python train.py --d_mlp=896 --activation="tanh_gelu" --norm="layernorm" --norm_eps=1e-06 --positions="learned" --init_std_down=0.0 --optimizer="soap_variant" --beta1=0.95 --beta2=0.95 --schedule="wsd" --final_lr_fraction=0.0 --seq_len=1024 --doc_mask=true --dataset="wikipedia_en"
Each number is 128 + 32 x the weight over its row's rms, rounded and kept within 0 to 255. Layers, rows and columns count from 0. Numbers have three digits each. The size before them is the row's rms in percent of the matrix's.

# o: layer 14 attention output (transposed), 256x224, rms 0.226, rows 199-255, columns 64-95
# v: layer 14 attention value, 256x224, rms 0.268, rows 200-255, columns 64-95
# up: layer 14 MLP up, 896x224, rms 0.294, rows 0-123, columns 64-95
# down: layer 14 MLP down (transposed), 896x224, rms 0.315, rows 0-122, columns 64-95
o199 093:083132142111085110118137145202111126131141099111142196099049176079170070128135123060146141063167
v200 100:162121119110129112114175112080086130140095102122110100133111157121134144128151119103094089086145
o200 092:102126133151140192053082096092177109106197120133152128183125115098106065163090135136137137197181
v201 101:211148123086083144139122069109124093171107110104077096110112140138144156107168136124108117113123
o201 094:123086078139160129082171151094120149123101139144138065101119156140096140148104170151152171163184
v202 089:094142108123131157125083148169106128131119117086226121074153089122095202128122158128163161123112
o202 087:123078102092132078118115114151125072111104099158097097121144140098211129109110095127062077147096
v203 097:148181102120128123152148105106094117136113165104083115161132117134073114158109155074144197165114
o203 090:153151109144123184043161179135104089087103117135128153024141161142091135127139130189132100121133
v204 104:084142137137095137102095152112149152157132121115123134117076116151132147156135137102169152066153
o204 093:122169158120118138152190085172092181183147089089086137169107118180163151132119084131124134114108
v205 100:147105086137138125144159125143094179109184096134135151058205129144157144114147109126162081097138
o205 091:135166204155127144167107148172156114116072144122095119133156150129096151129170192137070139101083
v206 104:125136081103132104198130160142163157098110095232203120143148096124139165071144114087099136124101
o206 087:120083137113114148105138067158076184162137179108116121157068152064137158071153107123150149162107
v207 096:167104090165167100055149125118172123189160169165076086097155096147112166123127090175121168086100
o207 088:120149124101120146143199143108126122094127104063075134099085187141099143136147105152138090181098
v208 093:163109126069081122114118091192156164111081074179102100167126144177101135161112128153112132086144
o208 087:101129118160079149142164156066104129194099175102151120104168116127142150055132200106072151131149
v209 103:153133188103155172189142108170112198092131086103160144155155139137179090074109128171112130145178
o209 091:128111183148102068146133148106134110148202136137121130111083155163137118135110159160108152119130
v210 093:123139146138109085109152162115143162089096066085098093160134095041112141171129213109126119135153
o210 088:104079105144143149122127144134159166100134155155151145108185186131120089106159120111132106172122
v211 103:127104091145129135126105094134132041102129087141096140145106052138103137146132132106143182177124
o211 096:097112107155130117165148136113144133128056173112132183107139195068109140143173136183125162069147
v212 093:105090136083088175074155122128173133174090127147125203113157075141179081117103163141151166135107
o212 090:095162096155146120157193129109155187099100096153159075109098161124101079125111153176129112114111
v213 088:167129106110147134128159102155167070084085131053131175188132099038076143065142117113048175063145
o213 082:151130156117097181118128098144109135146145102145134099153143158178075085135127178164134131148082
v214 097:088142164109150138118123143185115150136121103098132117075181137112147147162118151121187115107124
o214 091:109136166132125065160147083109153151151101151089158225097117128141094151111135107107091111085131
v215 101:106170107136135100134137115131139149072073162116116060168133080123086165119065148138101176172126
o215 096:192135103122159161127138174112065152144172115112163161132153194122146061128139035158157101168123
v216 101:085128129161116131188151106170108137148122106166163090092095075147134152135114111130117081094119
o216 090:097085169116119144114136148144141120122080089158144134146154112132142145126166130142104187130104
v217 097:099123165099149138115146107147130131111073133134133102063171099144176177135135137174200180106127
o217 094:069147140107131131166163131160129133135120111072191125106147132128139114155144138189079088125122
v218 092:117136159178104123115114162114102142139143214125126141088119094141184071157165140102150123157065
o218 082:155172143154104082075114155122149086147074141089153108145121132105164122185176116086169137114188
v219 096:121100100124150134095162131087123065129110161129156160131177109140118158122154131125082081079101
o219 087:113149103109201176133102108139098134163084126126145095156106186106068136130123188171118131106129
v220 100:126170135132127180122098131157172145175136137133082121160091117072105152141139125110137155093135
o220 094:118114138074081124118113108111130109126080139136140163123127118175178110173130104145104137147124
v221 103:172139044167098138164113105121190108126153087147161147201104157135069131119161099077154132117099
o221 095:140140150089136145173076153133079163133048119167114152108057132135116178144151156102157161173121
v222 096:106124171137140145161113099124098085099162135133065133093124138115127112114158070132129114106155
o222 087:192130146141137061123153166135160179127126146137143171137115103164087155119091172126185142191107
v223 090:214157103065160198147078124120150117133102126116096141074087150140157088150123176128104112108069
o223 084:154129117136133069079104172145116108123188118147109144171136119121093106194143107144160127175155
v224 096:134119150184130098129081096111171170081156163146134106092044171125080133147170168095107095088153
o224 089:084100124077155167101137109030125150158085090107121101195200141092130094169138151093135156190083
v225 097:145136113093099072083070097166139088070159154157078105129131115118161122076108111091121085135136
o225 097:111092108175173144147100125129139119122093163113183060140149123199124145137153190178152150121145
v226 097:159061084142134094141101140079130084168078098048144138115084166061081172172106084213092101189085
o226 087:139182163096190198106137168103040151081179191105112157120194103156163158122147093124061147064178
v227 091:137074172133175172152098140103104100152115177072139060108089097145142103118145123118170155159111
o227 090:142143104135110128099141136128135084073135154156093163118106076113087104141130130096131135126102
v228 086:101119155096151133106159151156091128138169150125161135095158109203164161095104131114176200088148
o228 080:104177112177132085175121111138126153169116122076121107104144166144185040196165050126129097149112
v229 093:107156126130165157187119125074145150145115176111093112088119124083160136115120146158130183121097
o229 088:127138130078154107056189114131087143120173107139114124108119130119064159124166103129157074137113
v230 105:081167145118132160136162123132174159158122120162119136114124088150140195125136144135135156112140
o230 097:121067139149154051153082096135143080128181091128143142158094151053134103099169151164118127107137
v231 109:078136149186084134127140062162161175182063079096082093103153184096124102099142173144101071118142
o231 096:131119174132165084116124154166160099123187124122139123126127099170192164086098116069120116154085
v232 096:138142145096132099124128141181133126084119168082114158096112095122096103133160151181095066163123
o232 086:156059069143142137086163116051164138122114137177169133132164111106171091070086120133215180088081
v233 103:029126143086085120160128111114102076106054114117079124088115083081141089116109092086083143172134
o233 094:156180133180152134059128177149157143065199139154149109137123096164127190092141116148134125102074
v234 102:135125119148177116125142066117135170098134127108130146153107217108200151122151136127075161115176
o234 090:195091110121058091114096158112174145156117089128095089123123122084112131168173144072143117238150
v235 091:128130182143150161140176162128133149091134118159086055080105183110175140134155122145162148120082
o235 087:180087150227139071077122145139121094139119098125139164048128103129142083154111111165134143104137
v236 087:121159099114116205050098155058139111106159125121104180114088136142190062122081148109151118140161
o236 077:066114098127201078108180118140049166119092106160159084155123082152139123145115054090131100082077
v237 088:143112102114121128097148135134111113184167147186143120177111166128157106130143137079056156135057
o237 085:132130164076115162127147105156205110129047121159147098105085122159146175186099105204102148142153
v238 097:175144158137135183142181151096161134185159111176151089115121110165157168167125108078110112129084
o238 094:107142094106110121117143203160162130118128116111094155128135129147171074138139065186134162109106
v239 093:031165142128161100104130214146166108121098122105131177126159166232086081113105119133111087132118
o239 085:117137118123095142151168128145136128092089163143150115168110075113142163175173126116158137096143
v240 099:134115169164118086144160092143149147114145130135140142101032132119135138125166159085130165212146
o240 096:151132124123147176175075166100103164161181178168169127094129138087159109089152077188195107115167
v241 093:145144119137134078115094073133102130078096168093171188148145125138128138140081105097147126184096
o241 090:101104130104116116115127075093145138147143114104159131129102118141099082145178132172108139129146
v242 095:161098141069168131151124144138138179081151149058144128146130157128130093204144168093145107207151
o242 087:168098172199081111102102086111166099160107149145152148070185095172161099194111115157107074098097
v243 099:098163136107125106090123205092158112167142115129156152162077148166135179104158090125163115098136
o243 093:126105108131064069143167075184119105130145146196150088110131099142130111159171172129096152096110
v244 093:129134087148171154138112119143146172127151102176107113140117164126131166128123141147119123083152
o244 090:082099162087108092134101169152161071139153138086161132113086127108187124160159123038147152175099
v245 092:109130112165148152131086084118140138130097175144136110162166196238157060135185148097056184150165
o245 085:116141109096088104134140146152146110158096077105099152159078117110106175167168157102109102133100
v246 088:169110160151126143133117088102061120140109134134050142109175097107132084080116088128156152118130
o246 080:116115064149165135098139108080140099075116118087135169039120061092121182155095149140125094162129
v247 093:132131135118148111040133151127109158166079105032151125155186207080188082137082138122095149136132
o247 087:119174153143103059141107122136143062125167128152159145102143078148117172224133079116131112161143
v248 097:195156164138130119138122128176121183140125098123185144171053142157144160134130159140117097110127
o248 086:115137135120156141156130124125104112128152146096055072137144147138183125142080132093170148149178
v249 094:162109121104179098134012159148148086078182185157163129124138067119097139173102069129162192151093
o249 091:170152147176091195177161154110092108122055075046106113149162113149071089158166135149116144139149
v250 101:161100153129161101134183149136090110134136122187126148152123116142087087157129102118102185124137
o250 089:146123109120121201125141133117171124095129185151112121166111101122123151132167166166209089109143
v251 105:043146099114091127148140132143127098117162197168086118115153130120130164088164079146112123137103
o251 101:126130150101149140096132200177155138153115103118136111168155096132120140098148132104112153091060
v252 106:120121181136147137112145095178141120170152118205141132139055133129151143152124155125162092146168
o252 097:099154113132139136104147085138156089129121180153099111146086139161131093132146073131151191179124
v253 098:086110120088114133115145090112125128084167089154091102165130075203110147153146125124145136092154
o253 089:146096141156096145140118188180107175189095138102160129129108135135178082126139182094172121135136
v254 093:160141126116099097148186115126108134121135123120170117096124141186125091101105150125133082154173
o254 086:096171166112177145119115136069139111187089109164146120158189120125150138151170082109122204102139
v255 093:084151175034115113131139175119094091126075157144138132072140120138165142112162089102139097077125
o255 080:153135147184095165063103140154195143189198143142131123138126099147124070113125108103101156162116
up0 099:061143143131126175149155140103151161115080111082124107062086159093152188110095097082151060157091
down0 101:158104127150130116124110181149123125120149174110081071081158161142123116115097100083121093142149
up1 097:156034124128113090126161109201107127102159133108147162150175109159090114055095111124155149107133
down1 102:103137151098105112100080099131125091102102052134133127121212144183119051079145071136146050119100
up2 103:124122082134139150090087131146196146076073168148116142161055104165137121179154090165116131119090
down2 099:098166084127115145149195145135130122150124174091134086072085120161137185135163140085180130115127
up3 100:129104120157125133151183146094086148138154119062103146101155126113116116078113088173109174055135
down3 098:179132155076160074134134083156135103161151099111183150056115119187184148159144171102094118137082
up4 091:101147119161153060114144164180090085111098136134161145142114102105119120100224145135142153077070
down4 089:111161181113134126159090082132120236138180127114099089162187082157122107069104165163099123101140
up5 092:174148115138110153155170076111127156077137128159136117170156149172144149096123161135137125086076
down5 105:161098148126118162140125121159129131135103144127059153104162105120185070047147130141120148115173
up6 096:087150175112108122120127169149124132145132136162087160150171117148141112088155238114146135172110
down6 102:148155115120144150111147053165131137103151163132193147094110076150063089122137156101150175160121
up7 099:144186172107129155105152182110186120108109073130085088154110096143162106147089119101131102077134
down7 099:117095021125111075072113066115120138135157172134163177138160123090141136138122097171203114139159
up8 093:110080146088099097107127091125123156149169141131082110104126160144121118114169164137083179111091
down8 093:129083117107178123113145167113143111156164100096121067143096096099184141149187103062112123122198
up9 099:123095129160121135092119085150179174136169123148089128163132111108138117086165112111164127039150
down9 099:165138139122118105125098134155070121115130130152100055175137125158108140186116081127063057111182
up10 096:186155167116056076114105090116157053130135139116127131109170069140178102128183153139115086122131
down10 093:111143094152114109115137166146125108162095098125129150109110100080107140132085159078153121144113
up11 097:164160136108153124092121134076139117060159131141110105129126121103088128069107177087083118103074
down11 101:184112115100117156107105130096136088112117104152158140127102087142139133108079143091076110066125
up12 101:145085129107133182159093138096176118124151144160186129075120082110074057163152099135112140138177
down12 093:146142120069115159099145117109121159121150071092102146137141148140106148183108148101094104108122
up13 095:107181120156107147131082124180154159192129160086160097109112130071116138173177081157094118057109
down13 096:188134109101116146143154175137193158151101146092164071131118139132134137128114106093196137101082
up14 099:104120094088117111072129183080114170099179120100140102143117132134098161075146177154060178154117
down14 093:130179093036140110164142125171076101155171147119142136149128121122113122150108100118166118180115
up15 097:149129082102138160209124135111150144124170171151093087142137055076128197097104148160101113158126
down15 102:081114129104144087178131102144112089110198073155095112205112106111105079160095142078088172117128
up16 102:174080105113114144164108142129150129089173086135173122124121188146142070070134170136115120145169
down16 097:130103138070200120112083206096148122094075143102062139060122196084094128135155112077200143095150
up17 099:182124070155132153164116117099158127120160162094148108144145138149121113109152066123163112102107
down17 093:147169102087125076169152133138148109113072176174138091150145129142084129143092177168157156180109
up18 098:096138136161149163175140154149151113162076117106111095096136121166100149137168097097202031118144
down18 094:095090088116065178147150130116078158052156164072101103146150127099109144153136082124147141116120
up19 094:073097185163097143103101138104095107159076153160138161170121083166096110136114107130108178138153
down19 092:127176128099121131106173100099149139139143119095083098106121172047182196127119113114127143125112
up20 096:156151096162029071093122158046188159164200128159060146101113082089152153132107112116080109094153
down20 104:153114122116180144150085153150151133073163180095084145115162129211109140196149144157134162153137
up21 093:121162089140118140123144210101111202145102139112153124068127133190134086107078105141119091145159
down21 093:093186176060113151135187121064105133120110161103139170106118121102134121101114140145074131136109
up22 101:094185138112153119072110183102155138110151154130146132076127132134116112124158170164169152108119
down22 103:181136160082142181131107138110179159151188106122162112133138140086139200127071134142106111112118
up23 103:148133109181101146099141152078208174109120178155103118147070119129071125081087065117204169119165
down23 105:162068105155151108138126140181037145140133148140133117126128140116183120146145119106107071105141
up24 100:208030119095114123169157131070115197195107148108140126135173120117120117117097098081083147160066
down24 096:083110153159100088089128151145095077127131140135133056166166147159073135134140133088104157096163
up25 102:121124211096108129123130119050128152151110111155101170082171114158111137120147130135111129121127
down25 106:168133092141188134086082084048157129166105151130143112081134124127124141093152137160086133105189
up26 088:140105179147110084156079128166121155181149140086123139167102053140140116121200162157106087110120
down26 086:129151140136196162149178147124136104099103116159126067143093130109107147132104167085195120128150
up27 108:117166108100140141118136110101150156116143094141123078125149181136121152124101123083121049144114
down27 109:075113057136129169128142144109132158129182173147110116084120161115100119128151165103132167122084
up28 099:075150168119106126103170107143126150150103147066118137079139141172139113141140143147147164086148
down28 099:064125150111113141138110210156103123126139110125152173096187063102144135115144177098169120174076
up29 096:089092142190084057178144161093165090149184110136170138115150092105083095149122123083080147154161
down29 092:102144151110115142106102089161172139148120111125099068159134187092065197137155104108156125045174
up30 108:064161116177139130107130143125139118187092125091127128103082124086109142106119150098145120110099
down30 108:128150126140110099115115122140137163107116094147159137067079184129110147167090125134067121156077
up31 099:145180174178098108122159125094121102127121185136133104146138086061076078138107100109077117085131
down31 108:220079081135152148169104144141191128146122083136132155125093166126118157129108135113107081116077
up32 100:109059137133059072131151103072119162091166101152097118168116157169179099070186145172122134133162
down32 102:129113129140172106143124114110131159130100160157151186124080120122155136096126115108124093116171
up33 096:104135150100131142121225133132138104141147138180115135141157143112097145158141150108160118151150
down33 106:126202136124103141107122131081222080151144117096186181094203154113140188128138102119121194129124
up34 103:133115174113090127108129087167144147128079113080129108119084094110049123083083114139074093102150
down34 108:159152093131154088143141177120169149107145136121195127150118115133103108165165140131176092189111
up35 099:180109102177123124138121153118140110059117157204187123113116148112081132118158074162178151137145
down35 107:147127092144146133078124095098143166144135114123149173068138109183063049150050071134107127133117
up36 107:128150120114111121138173145077136175156093096183173133122083100094114106109123094100078162183151
down36 105:078141133199105156117109153129046135168110138132144102132070138082129170084137146133125055108110
up37 092:174129117150123033094129146215141178088151118126133143170094102183128080170129140187107114139109
down37 089:106113130159148121085078134090130090199080148120147134128189152089088131115082148149117126124101
up38 106:146138163122117113152158152027110143053170148183140131153173137105150141120152123164157168144118
down38 101:040184134137144126090148114191069127098130095102138163102129116078121081126098107129095146115037
up39 098:104108086108061169088218092152083146179119121142125126074153120146076154133180144135189127115130
down39 106:160065133180107170116090132109103083164082169127102136161155157177142159086165109103096172088192
up40 105:132124115152143124117109165110115124203091092152172116155168161128122158124165104136135118121188
down40 109:089088128068061063161122142094160116068128094136127175113143115145142106069101106093109080048112
up41 099:142084121170193145187197156118168081098145119117106138116176092109129153115116129095158085108112
down41 104:093094158109146182162133074190167111150123127142108127103167074102118066150125104147176156106126
up42 102:129116141100140110163127194177124163153094165165164114148117104105112123104140146139111131152148
down42 109:150126167124127110157133112083113065126119122173154102156197077074131128106129103110096211121121
up43 096:109122097122107103134117101125161170147119175095178153143109138075131136072118144160150117119051
down43 088:140149103121110114175136169216107155096083054145074155143146163117170091134126124175114155106121
up44 098:140122133179112159145115154136130171109141087152120067136126095101142120098094121139105181156148
down44 100:101056112173131175142097177089107172167108144149193130111154138122126117145089127113064171061160
up45 102:126102180106103163127121179142123153119157101148121061167087178104118155138141161140100114139139
down45 104:097120101156166124092121105166191141163093106144097124116137155145088197154144216082108114186132
up46 104:127107141145129156183079129088166097081119134183169142167109113116093142126154146142171105156099
down46 096:123164133046096118092113127112138076127088076107138151147113110137084065124116123110094112138185
up47 088:122168193154111126124134148123122158140119154120145150120172165094115151104181123106119067153141
down47 093:101103092131091099114155143160120105172113158166113133023111153096093151148138112143103158179125
up48 112:158096075092112115145122107126083137159128123135177155132177079134165187106101129141171142148164
down48 103:109056141153118137154141129135130176101129185146177136098146147153125057158159146049110152147158
up49 096:145080124111120086143133129176107164172120121078124073134164103104112128140104113153191090117119
down49 096:116102182162158159144144145088187116098136148144166085125151106124142107097118099102081113142113
up50 099:120077152079098161110108084052115138128175108070099091184121181107121091103157137230177127115113
down50 104:122166139117170090164167126144137137120162126132140140154168085145134097142112103069173132121144
up51 101:119166151152128106106141111160168128182160143099150147162155140181103149153085181156131090111110
down51 109:088116085172124101140103161162136138082098094120162129095116187095125146150160121093132089161070
up52 095:162103120123135177127167138132171051130126136162124082110146138199132093140128123098096061110178
down52 093:129105153120154133207135096122065134128174079140085078136128109168131149117174120124135090134171
up53 108:113178110155076123078102141121179126097121126089134114113125132184101114099165151146153148122131
down53 101:172118133125134113142162112152119156130153129126165130063137132124126121146165169139146137070123
up54 101:119093142174079154122119143094126103189159172144122147184146133109211100090099112178144166149128
down54 095:115146150127133085147129163109106124131120143171084127199166126117124075137089133091156154170152
up55 103:126110093142117095105156090091057136120171133118126120156093092061099079111169184153169147160103
down55 106:118143137107170153123164113117142117178106111107104122136080163088124098105118108114169111086100
up56 107:093116177118089156107060111135098134094198211109133153102138141143145171118155117162123107124151
down56 099:106202159084087144121125131119120116104136148100140087143167192126138122133110168155115128153119
up57 105:169134130116090119120182133076135193119107092080126084112132160128148051125096197115113153154160
down57 101:105150107114149126188111154132198065095098092087106176107151082030077144134106106081167104072132
up58 107:112091089146094164088123066098111117175069150106139130205159121085130121148096162215135126086137
down58 094:135156126070166068133074130136129167140154093120140147118094150131145060113153090063150137130158
up59 108:148175084152131111139167142148144123139152108117125137168104112084170164103116123145117165087129
down59 100:111136084085138153144090162148115163123075154080102158134153150078108117130100083096123098163125
up60 096:166141108148149081115116147187164120068101128135135120113159113104089188156178115179099188145162
down60 090:133114131151104125126107059166190104133111144131124207055149102092086099131141031162122138085120
up61 097:123147119124145154071180135135096061126070180138113096117118153102098135145118157194115132130135
down61 091:110114123134151129130074108089131156128113126078100222116179120107170113148146148135122085119123
up62 095:105154169135152124149097090117115129123195113175114139156165091086149077079175135119123119125100
down62 095:132145170147120115078138121138104131165099138103125133076081153169137140171108051111144119174123
up63 101:136142091171106143101163057085083167066146108151112132206122116084098105095147088197127099158124
down63 094:167094046125110155174125073117156094098093130139168118147134099136075095053089151171148138116149
up64 093:154079140102102165154166115138161093131169173179108122124148151079108056159105070077121115151111
down64 100:122119100157116126076140183081120137173131075108102131143129053129175136133100170144179071114148
up65 110:110164141085113141090147200134164115079173148160168122149127124121146114165221158107130136139146
down65 100:180135138139138106067123074141166113141134148114149126142140148136130121142091117117185168141148
up66 097:133141096127155159183111124158134142133158170148186108132142122124099152146122140159118094078184
down66 090:169132137186153146122105159147218082116111085122110117091089116096074129138145078146000129191137
up67 093:086121089162076145103150147116142149146087122129108139137116064135177133106130077132100093124092
down67 099:079091103099149143123151065140155141141196122161084106112182096104127130114161210140079117123165
up68 091:133106090128101127149093108189125127133140100141113083161047121103106166120135120149122130143148
down68 091:071107190117099157125103132137118111131140170113129115170102116085177161107188179129126154105142
up69 110:194112087103122147185150126139124125132133135082100104178173110117121150114188179140123124105152
down69 104:148077175124126126091166136107114115139138125098075135119129133117140186167139130156096099120158
up70 097:105115167119132135135124151114142128131144164161121110099110137131166118195132117136191091180122
down70 099:162094113071137126160080102126103155152156181125136115163198113094163134099102172122089169177182
up71 095:093154076090144112138130179146097144168074152111102114147152102154091162117135167193122049109114
down71 090:105177152151127103157084150139148101116149104106113066083116182124107147181125136128129142159151
up72 100:104097127110122157121150189132149102120107209137162164169165079090068102137125200109085200143166
down72 100:178101105112098112109163084081126089105099107144077180164121128128189135077085048190104113153119
up73 106:121102166149072067124084138088066088140124125129151093053076168122124180124120115117163142163146
down73 113:138127127165176122105129158165118041118118121146164107120055075115113191121128188196142159158132
up74 101:108065079099126113111131143076165090079123115115149103133093127093162181153125103177117155146045
down74 095:086119130126214131106167082122095134191085175116089093124097129125129145133125129157120152172063
up75 093:133125063126088122217176097117174137135118110153148123119136144164164165116107195166149205176118
down75 089:134120158152094071118107084119123140134145176079120145132090112099071134146141095159133125148126
up76 097:135093151117118102083151087124133109133175093119156100084124092134160086100128140082209161157115
down76 093:136105108095154172109151141109120150144117142188146116145151143129150083146158118138139143128147
up77 100:109151126155184087154128105187099094183145145140145093104115126175076092110190116117137095109167
down77 103:144165170121097152080198148128088063116140100164079137123102078138134149119090112130151186154125
up78 103:194096171127054090109139121103126131120200087107134128119151099074153114099129187099065186196088
down78 096:123166078157107155166195116122081118100115091145109078095162160132128143174121121109159157124106
up79 092:139193190116100082140121076128174169145129161096148163117153137124146116136111209124107107047181
down79 100:142131105119174147203174124132153109110166109212131140126157057134113025110082147152143089178077
up80 095:162070111098107168132094108114133188112108138092110133133069122126139118088140137112108140143133
down80 089:047145155159090115116116118165107104120107139183084134105127171168111125153153080100094126164144
up81 098:076156159176084139110165171106147117127156127163130154096142130098098160153143130079142120142168
down81 105:126110152125138114076155094144115100124044086095098084192154145136088148142059093152108124096168
up82 103:083164168156114129146145144159148137151126111108114118114111164157140108107098118142139127143130
down82 106:144123095124158107147078141123127144121071124124143163119126137153201114127132090138123057154115
up83 091:122090170114078143138115130137112135136099150114142079155167096076156147118102149123202075130109
down83 087:112091141100122125108144089108123201103068136155061135082073132077125128121098184161131132095147
up84 107:068111172162133149090102098135102180159156118138103118133098113096096158187171157117165158152080
down84 108:127153109124173122167105078168137171136126099108131199145075135129154084139102074123122146109127
up85 099:187139089142130127101135156176130090078125123131151141135120160151113155182079197120108131120157
down85 097:159111185170109125124131099106101146099079105110106080099165142118154052103178098096124134153037
up86 101:084124143161117173138194131115122050148178141100094062145092109101108138082137111164083094161133
down86 097:133111095127120155135116187160081132123108076137095136146126129112092100147152181140168125155120
up87 088:154133213156121127151106161125117118075129115143147147115086136138120093150145130050111138124178
down87 094:128162166093083079100201120140117111146152099108082135114110123128128083099179170123125084134098
up88 102:127105128147141093059173168053112141177084108099146156141123124115120124141143134138160193091136
down88 100:076142132091110074149155117106188118126134115161132135127133150114185105130199078098148109112158
up89 103:092090191119099158113160154066151109157164118095119102133133156135121131049091135123115104126146
down89 097:072168103154130137107134091116064121139146176134168203114064134124132170088159141193132145072048
up90 098:138162095092090136155169174140173128062142128102114109155158129162101130085113132195111082095122
down90 096:133097165133125098126108152037130151136099150127091094154138155070100108123150158111127155088167
up91 099:124061115170091128115108124135150139193112123095129182116099130140089101133114159191097075143084
down91 098:062127142138178149167095107103113131101131146171123150085102086087181129070126138082106122133120
up92 099:188184101167137146052083149166136101109131162103123176112087092137114071174122165080087113149111
down92 097:115152169124159087152142148078163145124127158113135167120089107101161114105132125127169115129129
up93 099:125045170089125174164100147138162128077134149122094077151093147149150155154112063170126153135110
down93 098:147165171096151085089115141151130050139092122119164148101127084135147105135101073100079124153120
up94 095:120148111110110120093106168133134111104086141075094149114126147133096068151152131119070145129118
down94 105:186107116143108050144144114109114081097111182140116084085119109136174120149104069118158155126141
up95 097:152122092117113135196171124140146146089082147172113086169074127134118133146105097163085176147133
down95 091:126166127146128122198150189090187119142112094085117117119118101093169107096140098121126049161146
up96 101:157161157187135081142084181101122135125101187092111099125120106137094099165101184096152098134116
down96 093:096182068147165112106148125120187139120107105118103137087159096189156083096072120169126101140147
up97 100:139206116137118123138172095128160168153111123071079134112151089065074128081166087044123121133145
down97 102:094092126125138107172163101143097151096122154136146213174095157081155123104119143125128132154154
up98 099:092127116166128115092140149122120099134170166133080126087115169161062121112136157115104177132150
down98 104:090167130168119153133135082128150116170136133103111128129139155152116152160160168125127109209156
up99 096:135060073094042120092160160123158127156125145161158062154091185097110081129104108172124080123122
down99 098:138215154123133178130155168117171112144191129166157199153094120108131107063128119120161127125130
up100 098:204158123138166067101090152157072157123090111079139133114123097127185154142084096125140118078178
down100 101:122127113092114056151153118173128119169138125125103127090150108181137144155100114097123080162186
up101 099:124174146176131094163159105085070124144148141106092081143137122132157123185218148154081065097098
down101 110:167139176124098126074126130177165174109155187117087172146145144184169069102160139145133149135090
up102 093:149091150151101108128128130164117152099176088184114184151123129137146115132108117150174099131152
down102 093:140108060114134143089139118192145131119102127152095104128068121145147128117105160189129122119133
up103 092:191100119119146141139158119104125108149097128076138156139102141129133142187089102121087083183114
down103 094:106173105131136140166122132125148127138158097134072106141110136028125063117101092131110176074164
up104 103:100061114131135104091144120108123108123120143108162152114133117132128130089134115137094118111145
down104 096:127105191140126140104131106117119078105129167105141136089117180182117129141077164174129117179091
up105 097:104156144143156112169118150128135159126173120186123103130115115120143085135192138143168099091171
down105 095:161113103106176123177153128102132151099129149123103098154066166160101134171078112124074134107065
up106 098:101071104168153159096104115071156191089131134118098115163068167064111202145108114206130147141127
down106 097:129142168175124120141194106118132074101169154139182093095142110140139066124157171136092060140090
up107 125:178183161165131128107121103110118162109067149106084097182129180126036184149088105149164072117114
down107 121:113202158153138181117148103126162205146162137148096113209146140105163211093154177133136108140108
up108 098:145106120167103153120191143103126097078134129137132129097124100090127155121135171157154114170138
down108 096:146145101125109103100121169114118108108144114141128143111107105147115120147149148076135136165106
up109 104:095160162116143117087146175181150098105119170154131129130117098108095184084174152109151139144109
down109 109:116066134153083099111048141117125134151137127111157116077173088105147198159139114113124129131107
up110 093:131105104109088094068114137190134113207149106144146114118146135125078110126110140124133151113118
down110 093:176111112137126155124122096197158120129188187118120148087170125161104145131139142146149129078124
up111 100:103136147139085163105107150150134137151048108140097135157141219106135110138148143110080076125109
down111 109:128138078095116136156102146114116167096137113059111068125082208092171072087119143069111137137122
up112 096:112129130096107126114167104131130018144108114138098062117114153123168115148111158219149155136111
down112 100:112189117103190128142055130105141131153114158079133094122157129099097106166083113134101108145136
up113 099:092112127117120150127159151121121096145145190158149079158059117082095105209063132142157162191120
down113 102:100129081086090125087066084088107114100098081070038164078169137133129141156142050123064076080125
up114 099:149137167100160174144156150123155114151155086159115063115156085185127179091080119099104161173134
down114 101:141065116123174097208095113141122116153104170095108125127140166054150092107149139096125137119135
up115 097:142141144135151080111114144100104115097123128119114163173091125138144124127165148139160099161125
down115 101:137124134106109162118196118145127165114138092130124136105129103124139174124131123138122151184058
up116 109:159113110131080151128100162152138095129092109123066096108106138155126088190135132137045110101151
down116 103:065119132136148110163118128121115093142153094126176160192139063144121125128144211119145163155154
up117 107:155106156183133095134091138131102150100126097166122150146153093135112090106123100115179113144107
down117 110:147120146069206084139101163042180099151147132140164126151132141126120094120085141129139130083076
up118 098:160131123139114115126084178103103134109105135200106094129244086138123148115154119108161070107170
down118 101:127148160128173147108183147155115165169149155160121103158159132125093177126128144095171104111107
up119 102:078125144145120114167130156130169143149156140135110075122174098144121075126174123130133152143095
down119 108:134117096071140132128121125168171180156124080112121138136131144102119123119125140105127148140137
up120 098:136104134085084122146103108123160113116184100163112178185102093139129163106077156149125145104123
down120 096:081148180129152135102142186152099170131134127147126155133115093125188145151105183137102077133115
up121 100:171124159156075088164140170116200105142116125100115119098134088166102209130139142137111153110163
down121 094:132152130130103156095103122132069108083144127236117082098179057103168168145143090112103123141116
up122 103:150167171082128099137115132124172136114154150116130137146148106131105094111072208151172090118137
down122 106:109137140102160095135108107173144187092120139119104141135142131137117085129115197121084079125107
up123 088:095087149107086129174142083114161140172099107116137087143165127108131178152147163094074102079198